{
  "n_kv_head": 1,
  "positions": "rope",
  "rope_fraction": 1.0,
  "attn_scale": 0.0884,
  "tie_embeddings": false,
  "init_std_o": 0.00555,
  "beta1": 0.95,
  "decay_shape": "linear",
  "doc_mask": false
}
Each number is 128 + 24 x the weight over its row's rms, rounded and kept within 0 to 255. Layers, rows and columns count from 0. Numbers have three digits each. The size before them is the row's rms in percent of the matrix's.

# v: layer 7 attention value, 128x256, rms 0.186, rows 51-68, columns 0-255
# o: layer 7 attention output (transposed), 256x256, rms 0.179, rows 51-68,179-196, columns 0-255
v51 106:104136081102098155155115127174140160117093079106169172076109109102123119146099138091113114137127158115145115104109108154144141130173128121139126169117131133132107134073140078117183170162069105140159156126119130126115138119159087138120117077126152148105165150139121182093136114142121116131117158150138144099136151141125190118120116092110127141160117125126103134120110103131117111168156109147161136089102103109141131152112124085140118158121161128122126141147125114157171143112112130112121131140125167115110120135146141124113138125097090128103146124111121105108156126162085109094172156142165107082147141134105124079127146101097128139132080130102097096125156168130101192139121159129139151106118098128126115131134091135159172130081147132146111115125148139116107147133081134
o51 107:120114145146169133097139124138107103139118076105133169129149170136124107118127119131124128141118141110143098134152131126162135219119143120093140132114158094111137132113142146102113144126125068064132124141117170135132144086090143098130120099114146096144105136088162123135137111110161187138137123128111141155131130104151143124131134163136138123095128088103104128148132162135114139075125104126120129197157100158164096138126137100147077093130110129155139089151141166103145127113118098121089104125125096141147130126105127145127143150151155109116116126124139185140102122125102165167093092123112164122117130115181143132183112157147108117155113101111127080142112144113150113123160156131144104135062148146152141053140157102133118120132165125121120112089108131097110109131134151
o179 114:142146106138123094111089109132115142134102108105189142095138118144172100143113142098112157114122120162120067117125141145084092138110138148168090100141125130142153125078107119167156100122096129152144130129170112156125130158164068129106109129125127163139126146154100119119106124131134133139104134118163134149107174104094143127117103141133155139137155120130116130121126141114146126139159164127156132099124141139125146145100114132147164173123119098110159085148135115101101114114153172123124130139160145102113097124157134147074132134096119092178160140147157107112192147139107076126169115097099078118164120123126151114135096126100162133128153179150151126145121108128141104139074121112104149134145053085128087163128122153138152138084137121116104157153139155149124135132082123
v52 103:143130152165130098150119126117134150089107144126166137114100128125111164135139103101134096158164169121112160115141100123144141142121121090075120133116137116083090146105100142137181162083126126136128136173122080109080131078160113103142134139129106126170124134116168103109138117096134162113118089150139137100160129143120136097132138115165141127110134122134155149093127124154130125171112149141102143106166107124129123093132084165120112159137124119097135134125114146162123121116163098119149096134104168083090129121132115157118102126198164123136108097106143106143155092127141160143101139107147115124117167092110115151089164121126151099181117146120119144127134104157136157111104143128134145161118148153108146181136133122084092111097145173112054150136088174125129113111160141
o52 098:124116094127151171099124138082114134155144066201124146141137116141134101117140120165119140097098082086113099093136132116123116180084152117119172102138141136155121130143125129118110118155136121154103140118154152137153119175100090100098121133146156129127169177078169118149083139152123106152148140146146129157115129158110099130168103128138145119187164151108113111157126145105126137173128116161166103116141139100136109136093163091150151134123147165193154128144134067156148134139121117126149143140165130133159171140125064102152154114117117108152166144124097123129149115111116120144136131125122131120164117132162129132156112127160130095132138114105120122051098130104127129152116140110143127110134123136142155119161158143155096113133107144153144113098123132167143170145152123
o180 098:128140150119099133144151109108140160127155157075138103123150076108142112175158128105116109137141130134091150161157104132138106146171143105118108094145127082098110126127101108149135145159092160153133138147108155122078131087141118116107114141109125148109103069123125118092092135132139175123134118100144126064120162149143134164115108116104117133137102149120111107138146125138132090046126131116128187134170152100137136088133092166089106137160116122122112118102131143121121109131076092116120135122097165122111138103103132106157100118145135144089156134108136103129176120158107113143129128137088126111145130117085135168179129146110150121151119118153109149130110107167102146110118180147112097118133139137150090149123091083095146116104144130095145159070100114133132127146099164
v53 099:135125139119155181133165115107125148117130126104124142087116161117102159128124137122163140100122121170107129166143116134140142139139113122098120129115100117139111136137117116139073114082101136129085122129139145119135113126138115116143139155145046117156105122139106061175140131139130138150108048133140086121110189156125133137136101063102122153115142117149124132160133137133147157110134128121135113206119103144081180095091129102152143129117137131123184106102122090107097087152126087149146130108134116144179145144113126106131124131180128131174125140112107133146122129156109135145127124125115174118114141098145173115119165166141132115159118062138122115156123129167116109142108123091194123135112121097128111133123108116139160091092107132120103129136114087133139114108117109
o53 104:120132162125106113167090156107122147071090104150156157131109137100104156133142148106145159097129134180121151121119107093115118199134094139130106141098133197131116167138088141150138144133143151137147159140138105123141064104120109126119125132141114107138155117121142125109119127103141093101128166161158133119100088137127100114139130153127167111142126121127176152127167091104087119114128115089114108097114133120094079110172146121113108134122141153130092165143118137113156136113100129148130117161091152134148134199129149116092106140132132104139151133160113120121155126196162123123129137103166117096125100126140136082138098099157124156117134129117164130095123146131169084105138123182144118106138192118137120148134114128077102095088150127122123138112150150138115126127171109
o181 102:096111114134183151127145093104148163140146181089127138102116129120127163133090116103121119146134099134095116132157160165131128156067139134143130151143147137143109092125088114065140134131084129133087100158121199126164128124106160149107124102164119152111118111097085143141114112123127138149147115101082080165171147116122102135138142127145144144148159122112103111142120175103158135108098154173141170138143098097115118143103145125141129157113115166108135105135124131136121107152123081133149128069161143143122136120127101123155118126111129126136141119101116113105144169129131117174103142150108172138109164137113095119154172172146123123146092120096103098160123085100150164137151093131175147133126115122128148124113150123160149123126151128160143123144145161106122082083109081
v54 103:107098149143112121122071148148142168133128092152114074139126132140108141159112144094131119142130146118093135116144088122114131122131138156132171055127173109123076105107181106110131173095064129104152109149121106172097087138142145148081149110131156162123107146132111139151102101146128070137101119136136114126170114107169109126120148083131098155105135121119097097098141137143148115124132164151128115137127149131171140142082104100165119156164115116147133122146133156103155124143100116129099123112130117115092120177129139142157135102175138097145122131120133137172138146108136130129070103170131135121142142132131113163153145107136139062148130128127137156184152160117139103104124113117131112111115109111102082153133127080119107087134170170106139133106139126102152132120118111
o54 092:156116094123116159095141134107122136085167124116150173113134115157158105131157138168105113130100142122084147159096104080117175155107146113103132136095138126169112100127144148126128101133117177141121095110094095169148143125140083111120109136080103116128106131116108149147143086151138150130081117149149138166083138101133137137164140133134149116126137131103088111087119148095149144175109109131138136108116160170126099097166083113112132113140195161120104135123133098116162155096161132089181109117117122119132124131146130135114130096081135074135131144132102090088144131172117135112130140118104122101121142125111142115087124131143148157136143095170146116104106085121158122124143142095091148114156126115133119162151143173126104148068094114106107124155123108123100168108119095
o182 108:092141153151120117107091125121096118092126109139144107125123168104110108136090140175134041130133157191121152107142143155093109137106129110096121086150097121136114102135125132104156144156112072135110128140134111120104094141120163165106122150154145135149122132141155110152059171105082131105116128135119158106124099115124141073125144112128085080125121105121131114140129110131134114132094147118152161160111134128116158126099145102156112105117120098142198140135118159151136152113169108123087089109134120145126150129134121148121135128179113162119126135131129148133126136106088113121156092109141127114110140101135139146158126099122130143179163114144094137137129167083154096142130114103082124120119098118165105114132115060129180095084128166145128131091130113102129090129119147
v55 100:123117133109131173128118142119131152180141115137156144113141121157132177112107113177143127121173096141135069112140145124135165122148166121131075123133128117149134121113158127123131176118097109174119114153134112126109127139106125140117150088097131130142139098133154091159150132103153161146068120148109110124108124091156132136111113143115086153148146164089161103166182104148110171087114129136111131112126100129137099113162109111140121140169156138121181126146126103156150142127154140096140156089154094121142128111137207094099113181115118113127138116101145157131134201125120137117122113123137109098108153148134101117136130119075118121139136114137172092153094082084114181134101083112191140117152137125133127140135113115127118134156161148091148148138125122103128123127118103
o55 103:146102137135075133107136109171108107128136131077157108175123098130103149143128144089093121155120125100131168118159115138116123135152149111127189142111156126141123159096096163128106078151084127117123137139126149085128117121164114136153143107137137157134138115116155130148112084159100105138090138113139130149133079116121118103125141111124092129126109064154138153143126116115121112091102127131107115115193137127148122114091105109135141138121130145132125153126092134096122159139098120115168111115172083147117141123101091096144196086152136098073142192139117137128105116148115148148175163142092125126059136145154170112143163134140148107099102132087143145097103140126102124125106117138178155130127101140136098139150105116106119112175138082102105128138122136123096122106126133
o183 098:126126121116117133168132138081129121145112137140106118165114125161126119103115103116104112137145095094120109136139112134144141144093138115114093136117092123118124074142184150126137125095097151188199122130136110115051109106109161157112136169127148147111123122125183135126169154109140157066140151134086103148139143125121124109086102125122148170140104163111141137142131128139102116128115084135108124143074101145098092171127141137101137137142182130120161128117118127149119115158124139157161125109142185136125095153100158163120118154112156109186118109119174081125113150126096150104152103092154114105136108133106096100177092124140112168136091115126110105150122125152141106132124103131133165139149127100139159136089105128130141129117109149163116148108124142146152084156090112
v56 096:128104142091151099136177138111143162150157167113146139165110086128129138149135142119154146131178126141139166129138136124101104145082131127125139141114161160110177114157097106122164100139133142114164141134128119124130135115120119152127171144139144139132121120107130127141120147136137129134165068148156154169134158152150155070141137112130123120133126121120131138130139126107150139098120085128114132123112103107092117132129183124176164124138135138115108138141107105154092123108116131118139129148161114138175158111137148136134143167180109145130113114154115106123148141098114140119130107082148140117094026121119162143121168143124124157132110087112113095171134089070097119133115117140091131143122074098133106143104143114148078161130166168083121178113077141119088150106161100
o56 092:134147135106080123119067134137158125140154091094120146136145155132135152122135112129110069155173135102061129132131092108149175116119145109140136093135111095119126118108092145121069124085084133129119133109107144132146152128107162137124102118131099105121130104117129130117129106119097137130108167166145117125128100127130138179124117141114095098143096115125186132125074097153135135140091141120105135111133145185148144111117114139110092104139157140131137132124105144108195164134152087180113164160102144102167137131098170131125125124075112103152138124121108166158118103147168161144177136138118138155155159127120125129094099131103117103133124129112131150164152157139183145155146122151095146134156143149154138091121096140147116130126120161131093093145149106155107101093098162
o184 103:122123122143128139142135086146132114099141101125133104150086080131151114126148127117145113098147115143122129114122119160151078085067157126149150130107124115082103111150147096146168132156120145136135164123090127139165174125084118156157134121093153103117115136115126138107158128132091110106129112162109140172125170131126098123171111142117144140128106146120098129129151159112160128131144082139110127131125105080182077118152123106160112151154085140140094153144147136123146149137126164113138074121129123116126126172122146142148128114148129106150130133104105079142137158091120119104134140166151087129148068110122085190110162147137149180167104105158091147114119098140119118105190129171114113091127095152112130156141147115142089143151118141116155151123121144123108150124189150
v57 100:116153149127122106145115110141117066176127182139136148138145073095150074102091116144092088072171098074119144148127136131131122109141133107095121137125106123126131139100158109125109111139129137120125115112144181116095103154114112115108134170105110132103161163133117093125090132127185134157087126137100154121129104143189129198101149138163142129105119171124146140117106138120122107094091125152143140112134152138141123138124123108138144098136090109122129128155123158116145159148116186117145161164096144116127095115132105097147139113091117150120133102119147117144164150128145142125123145121162110145174116131137146144173133116154119117139125121116084091130114133111133145098133146165098112129179179122138117124177100119125179089149147128123107115146158150163163123103164091
o57 087:089112135119134133135106127147173163169146148154107142150123127122154149142130126124178125133096097156143096140098171141151159081132109159155146120143121160092120148132146129093155126134127140160116152141135069128181151154098124159126108092084148162152082155165111133130112116138108109121157105157094133126148174093098131117161074085136125160087125153096128126158074124138120109139110143104108109132133125163133143131090135103096103125096119128132142133084133138158125147082135132129128133093119096090110073113071138178095126097137169142121109110134156142110154140101159125137143142120114119134155097153115121160139139117147099097126145157127147147126120112122118090137109167131125108083163130132144149104104137139102111132131096118178149106091141205134120137124096147
o185 103:115160128173135138148173131136124065072105178135086119139139134142113086087139114135128186097145116096136110146153115126126079124118123152138125115111118107144084109113125135119155134086116086157156101159108148119097111134126154148114130163145119091151118116112160122146096137132142130110091169106168144166111116122143132149116144149145125132147118143134138142111136125148107153105159143130154145129112125134141130153124126150171067108134087146160125123113118089123133107137101162101130172152095183158151163160149142127127124108127132112130107124129122100155114120116066148141128117084124129125072152155126129097117145099113148156106121097122135128184135158110135157156121093124097172141112092152099105144173109151153143121110168161065099163150129113156143117166163115
v58 103:116131105143125058136126107131099136120120110161153140151128141151137115134164129113108124145143116129131144145137144147125123149118137099144151152158110083124121103153105151196114083167095082128120117127121092146104112153097148149102197137127156085116095083117136129148106115181116160095084112120180134163120125089130082137161132113111145101155152109160114125131108148117104166093109106133165146145115094159087155167139118106101066155124141117167165179113133151103120106133155116133117154112121131143124135088110115111099101116098097096111090098104104132095123128138116132165146118131106130105136111124136113102131118125095132127115149124098116099111135170146163109100145140114088149112113111148118088180139148128136135120138133127075107125139135107085162176166124111
o58 090:149182143156166109128165125086119162118149157137126152113150135120095124129126108129134116135078112122078173110102132141133143124113125116109145127122160149094122138143121119120139161130132131120140107136158156105194147085101132155112154125142143148119139164142079119139148165115110087187120139120110131114100138132132116112133136118144101115108121148129166132155163156130147129184122148117125108154153111145082122132125090080154141106119127134105093140093124117157138081104114122158171128167119169078146174181158129114128160145097131122118136140151168111164129118151199092117132163098119127157099154126126112123157171102142141137159124126126121167143085147135129147128086113165121140151122075081124110095120106150146170096150092173142131124139118121126100090132114114
o186 112:105131114122115107144098107160137084108110105087083124132071141153123142139132122137111146095154157133143152122104126129132133187109137125111138117135113113139095152105110084152122103164135115091131097110144138130090109153187106127117129128161106079120155101130139170154123138133119138125099111104135124196149112121120083131142150126123122090164144143110131148103141139147128126124177084139119094132138147139114109127100105131124130182135114144165149112118134158094109156098137094119147112154146123167102097108125182125123110148133191098137131086145115165114119131123101139103154087158136145099122112138094177131132156197117096119116098167105110088072119119139120124126143150101094143118135140121144110133091152115125116146101115060131095123111119069111162152103109117
v59 104:190130136098120116137121159140132122109108150093124160116123158146148099118102103164108130137086136140123182137097154141098148147141149103106139115086139135180113143138124132114128143111109107131123102139152113122120132098175135102112124055161138092109154102146149111108109115168116140106142116138138149104107131133151101167135136101125143120147178134154132149084121099153121127113109137125128111130111114111119176131133111122127107111141097074184113176166123119103148147106093095144128118146122132137092156087098137094102143116127163150108112105100079174162089160178114136106101167140141089168117063109103116119157129119133136120139157135130129125128131085091110079114130135186132123085119134146099130090143112101078128108150100132111142123127142118164173142118104136
o59 097:116121101146116127130131156166081115102129149146177083102163149124145154148166126143126154111097106142140068116149145097126104193140142106141122134147141132097140132121144151091182144172141102153131117120097111155121096121146120116143096174133114130116115178136132141133120138136138146182112120115124114133182130102132115095120124109087136138140130114122119116151103120152113164145146141115105157125132125148145135119124138089103104095172128087168132076112156132129101120122130141151145101109119120119153091144137116123143127131101199135163121164140137071125164103119086165113104106132095133108120139106082140141106158156150137116147119112165165134139125182149128159176100116139156052113091113107135146178083124145120117105111068128136115137121137133105147106132112127
o187 107:128155116116135115131149094121165102135160134135143105124096123135123143114127128122128108129079100124109151119106179146097164088145115121165138176094094101126120142136096133142143093122080131120090124158135088153130134109136131131135161106095165120134146148126156115130110115175166095146092139090145114099144120126105090137147140148133121145122148138142149105107128151109107134102112138120153096153127098086131129136129100142134120130088160166118140147121097144087146113084123118105129163094121120160110155103095094152086102112114126137115120130130138202080129150150088111110116144103146096161142137151110117123150126153124123149122093161140115127085128099081146091107105064131077116096117102157084108131061107097161122150147095100075147107112144086162146135114148115
v60 098:132163129109093145130154137102138154121123157133146107121140148152091143140123134093163134123134140111123164146106112076072113113172142152163139116151096085140126149161121099175124087149120069096152165149117152123134120134084141107135122104147136112124156144096162166140151109119153098127113132140115138122107146141141085121146153147152116120123114132110086152159132176119096162108102147169153101131120120141135135130101154141121117127117120141125136191106137137140148124119113104118125121119164120135161137082164151144103143096088146180104116141116079099106110090109127106163127108099123120144122159163125126115156138152113096152133128146136135145148125140123109175136095090139145129081158111104097068180191130134184130109113164150070110141135153139125108128116092166
o60 095:104156140108154158105115111061110128132140084124173101149109128139140126140124123161103126113080106158121121120099142168130093175108141139096105143104161131121102111149137157103143144110119136127127087114133121163146134136122123102122150120178122132107117099124101117140109122098097133163128143137111165111146119138133137087117097143127127171108117103155137081097115116112149125085132122128110121127118111127101141133111143111087119181131120163129118113124132171111149146132081147148125129141129059145132085114142158091160106127148131093078082085147112176109086158126107119102145101152145159138142191121118180119080095150126118167161108163097105111124155104142138158093112127107169174164115166121169137108105096110141165118146128151123125142140109117123121105174141148
o188 103:168093120106129110094160174137159096086133103118130112125096149173097142096111119116122126127144142089118138178128086147145149181134148129124160128170101144114143147168155124166139146133152110128160150199150126104130131143102141133152137096097136116155123119110120119149127114122093127129091105147186125147144133122145096187161132123155160120143128147112101150152154137144146118156160133153129133221126072129121093126124117146141152141108094129097131134092114124146113119137163107120146111157126145113168151121135116135103109106124097102150159145096097136115110105135119102174146106104164124129089096140145134152118138130110109118121091062111140148198109128084111106118118138110099082112154137123117100144129154139123097122106142124139117103143129147116131112095069135
v61 101:144117119101166104110116138150126142134113106137180137123116136126086112112160162096186127126160128092158158123133130110118141137117146116161134179108142178126124131142156148103110116122150147149159167141082152122131124099156110128133162104135126137131100097122184104157092132116156163106126098165114097117117147121082138107161161097138151076117056161121126119159185088143129141127103131128134116092136128096144128126135083091120148111064102101103134067147084119131111157116130106131121157149137152127136148102172141112170099133131144132155147119142122145148113106149126096107143143131141119075095069129105157158140126117115144134100112131122136118148151144135130084142108179088152127125107119118140129092107092168127146118140117153098145166104104134115108097111107109
o61 084:133158094084116187094113128134154154117108116123135111092112092102123140127106111140096132140136114100075117136131143143126127135139115134114118131149143147114112127132112143166130160159150126154182143188159123143145118127107117170109130170134115151173169118066098145152119137123169143103113143160129129111118075108155136099130124104062098144145157140114156117111128146128135154130128104113089124177134085140153135119139119119170086125147157148133140120134191111125142142138146162099140106140104101147089091132112116140102116123204121130151165149164102152111143145108189112079153122107118126137137117107123099114151138136116115134132152133131163104147120110126140141115141073124129091128067112119093132113153114140144098159144165095114121165164121134101103158159101134
o189 110:143114142149184102158118122125110127137121145090138158180112170165145137136130162100144131116153114088129096091115118154130144054106142158134105158107106105139118105130136107088110126128149116147132128100114139123133109119145122106125111128114157134110122168144134151144146118097142116112116120123150108177146177137130100139149140120124131173146094126136118122099140119110121108099124133110196104136132134108184160145132147103117134100110154140099125117113063131144148119144160094120094133121114150146125125142126107127141131149097104159134154106150092116128133107128084154188108141192148131125175086152116108149109101148094133134213116119146145137121111110141097093128101195157108162091131158181149128162157157111104172118122147143124127114113117140172120145119151113
v62 099:107131160145118152154120092154144083118125121119106129101133121148118113144161067149108082132080109156140121116166112128134119124161132129111161116124161090116137157133137149129128154107115155138107134144134090121114123104116137155149101170158113123099126108103073157120155121161114145123145167132075155134092109122145142126120174172158091128099145111142118146148141126142133104129109140115142099134121094089098115144128119116114148150142119130091176102122151150138118106111137098074134123157137100128137136103149139094147113123111137107078096131099095168118147139150109089141165103117178162075107178120141100102174147157127116130157127169134118128128196130149116123131142129187155179082148083084115162135110121133172122165130113136127136120122170121136152122097098136
o62 100:147109160098173099116135152135154151128127123111168176114130111145087158147147129158099155171143098123147096120138131165132122060159094152116156168121158138107139101145153186093140128112110104120101153174111170102153113136136115169094108082155135121115116164129116123133098130114177128126112111122123157156136133112138141151113134102127134148079118090117105080131150120107104144102141163142151166150158120127116096103114145095124098078149114140107156143116142136164099116115084135159133143155121127155116156172162076136119152133149100103141141121190161109130105130120138169131098135125104062122135132122107139104101132116120097092127083097134141120075139132156147178117109152149132144117101147125127123124151102132095142106116120147160106149137131170111132139162124143
o190 102:124112092103147137130118119143155117153093162146116080122149133094113131123124120107115134121138135169122136128128159114114109126131103122136120095155128146085131113146094089161175154092167135111138132107156113201131146105134113147117136160127142121093153119125121154112168124126077123151131131092134152112121097133158132123106105148146126101156148170177126135111104095145133140128095151092132122170118089149115154145151157114124122152156156119114134141134118123093140117129142075085126101132113136046113105098114144135091144104115106112158103167076120163151116130103108096128115089139123199073141151154164140131136109122139139146143150099116123157148139102123098180107134157115135130118130102142165133192105093138120080129134090121126161123148114106149091097181117117
v63 099:154130170107129129149104137136138186105115112134152092112125149111143125142131143096134109136148136109155126134113079114136099112116146116085089132150178144087110153119115109132093100109160122129127081114170087075151132128121125157133118086104136106098176113109126144113100091148136131145157167118115105134153115128095130118154132118158112129144117146110079121118157123071122148153143121143124118088120098139087154141121131130098180165126087111140120084111092087119157097155153137145136113175124198169094138127161132149140109130130138127124089119083139129134106134162141132134105120115122148111109095122151101152133119106156136139138144093151145118127152121077140120122110139126152124159117114088148099166123169129132088080101119112108111168081140102074124141085081135
o63 098:163132097146100123097140134112110121133125116154087151101133111107116117116106129113205159110115134149110147066152131130127118113120106157157142157159115159151134127103150169093126134140125136114111171111133163150106131118119097109103132149135072125159145141133143102116101146130098155107110153145104165119154140169119131145089154081092128136129122118091121136148136171146112121123060107158158123127163148099126124144120129107149127117207116159125075147116103127131092162153149102101111137141130115152162125090123112169107086133133112118147144147107095087124139109113135088121133191119135117091107078113165108074107159090135123145134165146129133135132090130107139113125121138116134139159151132103105126101175145101091118107136141122122148131131112081169118125181102142
o191 103:133139078165120099129179123168148125126159114089180149135082152135115130133157106172107108109106149126132098151101129118120115138114162115067095096133149101124143115126147137142073197116130094126155094147157119103150146117135181133115116107101193127136080116129105126118172075130143145165149146150151159156131162109138126079173156149142120138112143158136116168096155121122121138150118177108133080117083112147147144116183084095132144080088142119128135096113135104098114120098114142125144135129139159132144107155126121111156143133163137118139090121105108113127127141143145120144124084118132148139137111144143119176160095112139114147117136116149149149098135104082151139098131127142140127139136118159146126153102155122119111106109140114104128083162131121073104122109126151
v64 104:110142131150168129140115107148127126124108155112091113124095169119155130113116146149082093144175134144148100109108112129137122150127114166136119136108105131143107118139182102151131147182157151127120126114116104132127114143135117139075112184108133107147139129112139128124165102124122091130144113131118143103093112111112151112093128124136095156122135148128101126087107109138152153134149161100140112122140098119106155132120159127119144141117127114116147167133113144062123126103083100121121137129089143166145132118173101112125173118137149097126126117106113180123073111130127067108130161173139114202131114133129182097146125181113087108122082122151092132129122101117110133072144169119101147110133098147134154116131070121083070153160171130129131162118102117113097125114153100
o64 105:105090110114136138127116163124145140190079151152132111159164151115142063121108093113125088152090120135168140162151157136112101076133102142106085127166129119123111090109116158111129163108154142106145171173142106123146159141114175093141134109118121091115128139147130137129152161103120119150108172147101135137126153102130161106142169111133134139076161124104140102112100155131144129132103138081100107181135143110111120120077118143117083124112133094093150122116165120111137165146125167105147126117103100124118107113096141144149115110167129104121138156109127158108205086115116136083114107142138102115143156103111151175103128136167132141108113101123109113097124170125122108167167135145102098123109126116109130160092093142158152157120118130141120152093135125118132119123147154
o192 108:121124149150113172129167124136112126132143118109161143129173088109161207123107176159127118129130123150153126117131150149149183106106130119129148089084139136120115126148146152163133110121126113159139104166109114130126114115107116121091160107131123158090093093099110126160121100120122181077153111152146132117147128105116109153111101132138090132136124087096127119097158150122126152152156117130145120080155096141153111114163133095136155129159170120144151166140116147104099103121116111121112130108162144136146158180166127111117147139134121084153122113150129104087078160137112074129141143153133139145123135113122160093156127135094112087132130136111116099116090127100146175130148151168112184094159138164174119108094089115099107159134148138162137146158098084115147124128106127
v65 102:128143156131112100104147126118118110185141115137120161181110079121133116115117213127152106154110127110144128137092118127137090126106135164112134172100127123166098132139130208126151149151161107111095135126119118109156143155118153156136135145106150155113119090131114104111150129144175111136112165125127185101134121115141114123120166150171140111157152123134150167123119148097140128121113141148137112118122143106125161118103138080132108121083132124142171154129146097096129108145124120113132124142154117106132181099148125118151099118094151145119131113161138144197175136078114116128118110155134115132178109109125132104156109155124128167130108148137128132094132112170133112124107102146134154176166149126146111135146149102136187142203090090121123099142088132100133106124109102
o65 095:109131168162156114122102111129104123122103173111145105147180130120156129114118132139101144095133111138148145118093166129122073095171114091148108140151109158152133106126102137103136129101102147161169078106139124118126117120149101127170094089104136131146139132125147161132157133125129185131119104128107083125088095080141143129152131115165167150105094105074128093142185147109099089158167126127117126134143101155107118117134107150125110127147128162119177111105112160110154150155139169125093154129087140129098126120099130099111140106086130123143168135137134080108108119154106124128134101117119161107128132123094141179113090103156098094133119123137154098159133086126111106112200151107136105117087138123154100155122106151120095097128148154145150121127150147130171146114135156
o193 113:155131115079110093147157128140150115128121080128131168105094137123108127123108119118129138135097175111155126143134095156140166160099147192118129135113168126142107121136113160108109154147143155155098132145084109158138096179141145174112167181133127080078154130143139084097144146139191153124133124132133166133135127102130156125142141170150120128133095146140143163109102140123142143145124121137121135121080140137157149131150112109142160091110111107114116160128148141116128094140120077148138139146122127139120121154126107144162107116116127153126073121092110133144131087131127114124102111187109147123144111098132128120086146191135155142111105142137167118135102140173128190109107158140087138177138108133113118079168156105117120166137125108080114150083149123134134101142103114
v66 098:140127104101122163155114114121162096146107129095145128149127123059120104104159122130142114115122138130174141119146111104121125126130115099125133131103125159124153152083123172136133130116163128093106146134152153097164160150148120139131126098141102090164141157142090179152095138107119125133118171127169093134110125157125112141123138102141154138114098163115158136179157159188110108123114150115101127163151197145148087162121086116098135126148146102118150135175126104151144126131123148121133118101074124127107137141111114167139177150125096086125162133098095143125121103132121106146147143127152097135126117110133124175095128082131130077095136148146119181136139082115118147125148090171140133123153114108090137131145142166116133119082142121104141111142124179088104072143121158
o66 093:129138136143124127151124083152103112148127129125107173149141133158130121141149100070134134169109151103140170111113148085119127046097134148114119132089144128137142134142111157164121135128106099112126120125151133134123114134135108140113094125115095097103170140095085133105109127100122129136109103141116113107144162120097159100147099168119117100155123116117133122077116145055143128182132088127139069072132135156114172131124144121132096137137180125106108139103091124098121152140145126138160100132162174143170166127130102132103118130140139114160131118116142129132126155100144146111176147105090127106105156143110148095094113134113092170156097097121101128106161174110157149116108143116139124134117108113161127148124159087145157061136149130173144097117134116114167136143094114
o194 099:147137115125166145093165155109182137127138132096120107111148124091128123127125142150147133116093048146128083152127075165128151124139083165121149139111138117106105165102167137145113113124114140134090161109179111124130141133156115092166154107145135141153089144122158137120116086139149116061138143124144128126138142115159169135120111097167128153152117161127135151145151105151096137127115157057159121170152148101104109156114103137165071138106132109096145096166154124165088114128133145134136116140101126125066118091138115132139116148103144154116109165136161127165110139128128133146127171142180153158140120122114120133119143118087143091129152162133129170159135108113111119142107118102101124152130113155119125147133121125120097139102191132143165109144139151142081132144137158
v67 100:145090141139118109113152136117114156129139125154151142161126121121136115151101137169095136150081131130153131132099123130120132102168176105116107130148146089104134132120160134128114144140114148122111158141137125124135142153104172136130122096123165101140108129099120120158133153159121184158125108172130135082125113145182151075133125158151125127160118123138121107153101115156151136125119121112162190120124104131117150113142137120143184097133122148081116145115088076113145175143120172166131185116107110123073084064101109146096141117122178169132141166123110121105117130108150134162120139156155091124134128127106153105104106130097198146120120097131085092125133096145094088125099129120101089104125084145130136128162119142098110109144120146121097131148152127093130144109077127
o67 096:111162131085170165110079146124151078146177123122114133159134138141162122097132165124118152099153125106099091127126118126129161103135124108070123151149123101156111113158177133088127143156163145153117093149117088151093136132137134123136161135153103123129127116106118107128146124105108128124100140106148101137143143122123155090110133146139139144151093114083117145129165154096151151185099106137099114153077082118160116106103081118124154139141165087138107118104139130109135099116101169087135081104143083160069113131152167138144120119130139086106169112092151113134125155112154110118121140092136128165176169159137110112128136124113161107135099110147130151143160125090135146132087110135137107145120115113122133107121100163184139129094146079119142121127118140111142089132115167
o195 105:105083100123091122170160177192096172118131121111128098116123135113171103170101103063092142118110094110126101140089129088137110078111138130117117101090142112117139124109104162109102146138091098104144090114120102083143130136117113143133125128125178130126133158099140062150129117151143135104128132153131120101132080114126117118124110140142118170124151148140113110133115136152146108076158150129125116149125154153107126141149140152121123177113145139153108102071145094097129105147111108192118166104120145104139095130143117112131115123150139112131123164150112115108175120127147140120154133136135139096147120076113148129125145121136150208114131134091078135119119122144128129161144094112127160116105130114092128131120152075110092156153103151144104123174133110095127147126141101
v68 094:102120120134117158144141082100116118145102103063082133120113095099118139141105132120112215169138122180128141109159137139153091163115128142119128133130123140145118141076105087124194141131147092131127132095118147114126110142158114174138103107129090128146160060073098121146116114107158106142128145138122091129138153133149150107105148143158131149143093143186136135125148128128126109143149146101130082112118122149135159115140134110143119114140150105149176117054163115118103153136148134086142131176110155151137127115137124113141121106120105078139117132146123130129110112165111133158149113154151140115191127170138132148132138150140064154109152118159141129158108124148108129115113135143169113146130130093141131105152114130121114107153140153093147121135137078133124103108077100
o68 093:137131175102122122124103143141121170138118121117127090177153172129156134107102155111106108098120122085150143114128092111104119091152149145142121103144105110101132103167128138140100136155118126103146137118139084110121159105105145141154126136113118107095108146148103129124144119144128101163163117142104177133100054161105094120092104183166149100122081130154125167099086127146136142091119082158095158105103151115107084139120159165144150151147133167086111110149141148110112153129117135172098129126125098144100141133123148071138117159138122122138125140141121130143109131112129146126151162102164122129081136117152154100177109130155142113110111128163180135111120149173081143097084139097140167152153079109155108108112141112107137142150120132137118173110129141142116139097129169
o196 098:100096086137111134159114109138136129145131142131123185131132149118148140118085115097121153183156155198155116128114133122098109149108102093142136094117148103160108143100169120133145122157178117133130133117156157147143086146143113137128134119107121134113093102109108108108118090120145118125114128071121128117154167115140135147126124174110106123142132160131151113123174113115152124159078148113148126093108067116151180119118127098112118088123124109136138163140112136139088129131180099099138153107091148159125100115145096149131132072141143141141130152160156107100119093148127110139137146109129144124140164130099119116107109182124094161093147115144095167118156096141147163137168123156081107124136127203108137119122146149177114151098152154113102114163137164143105104142103130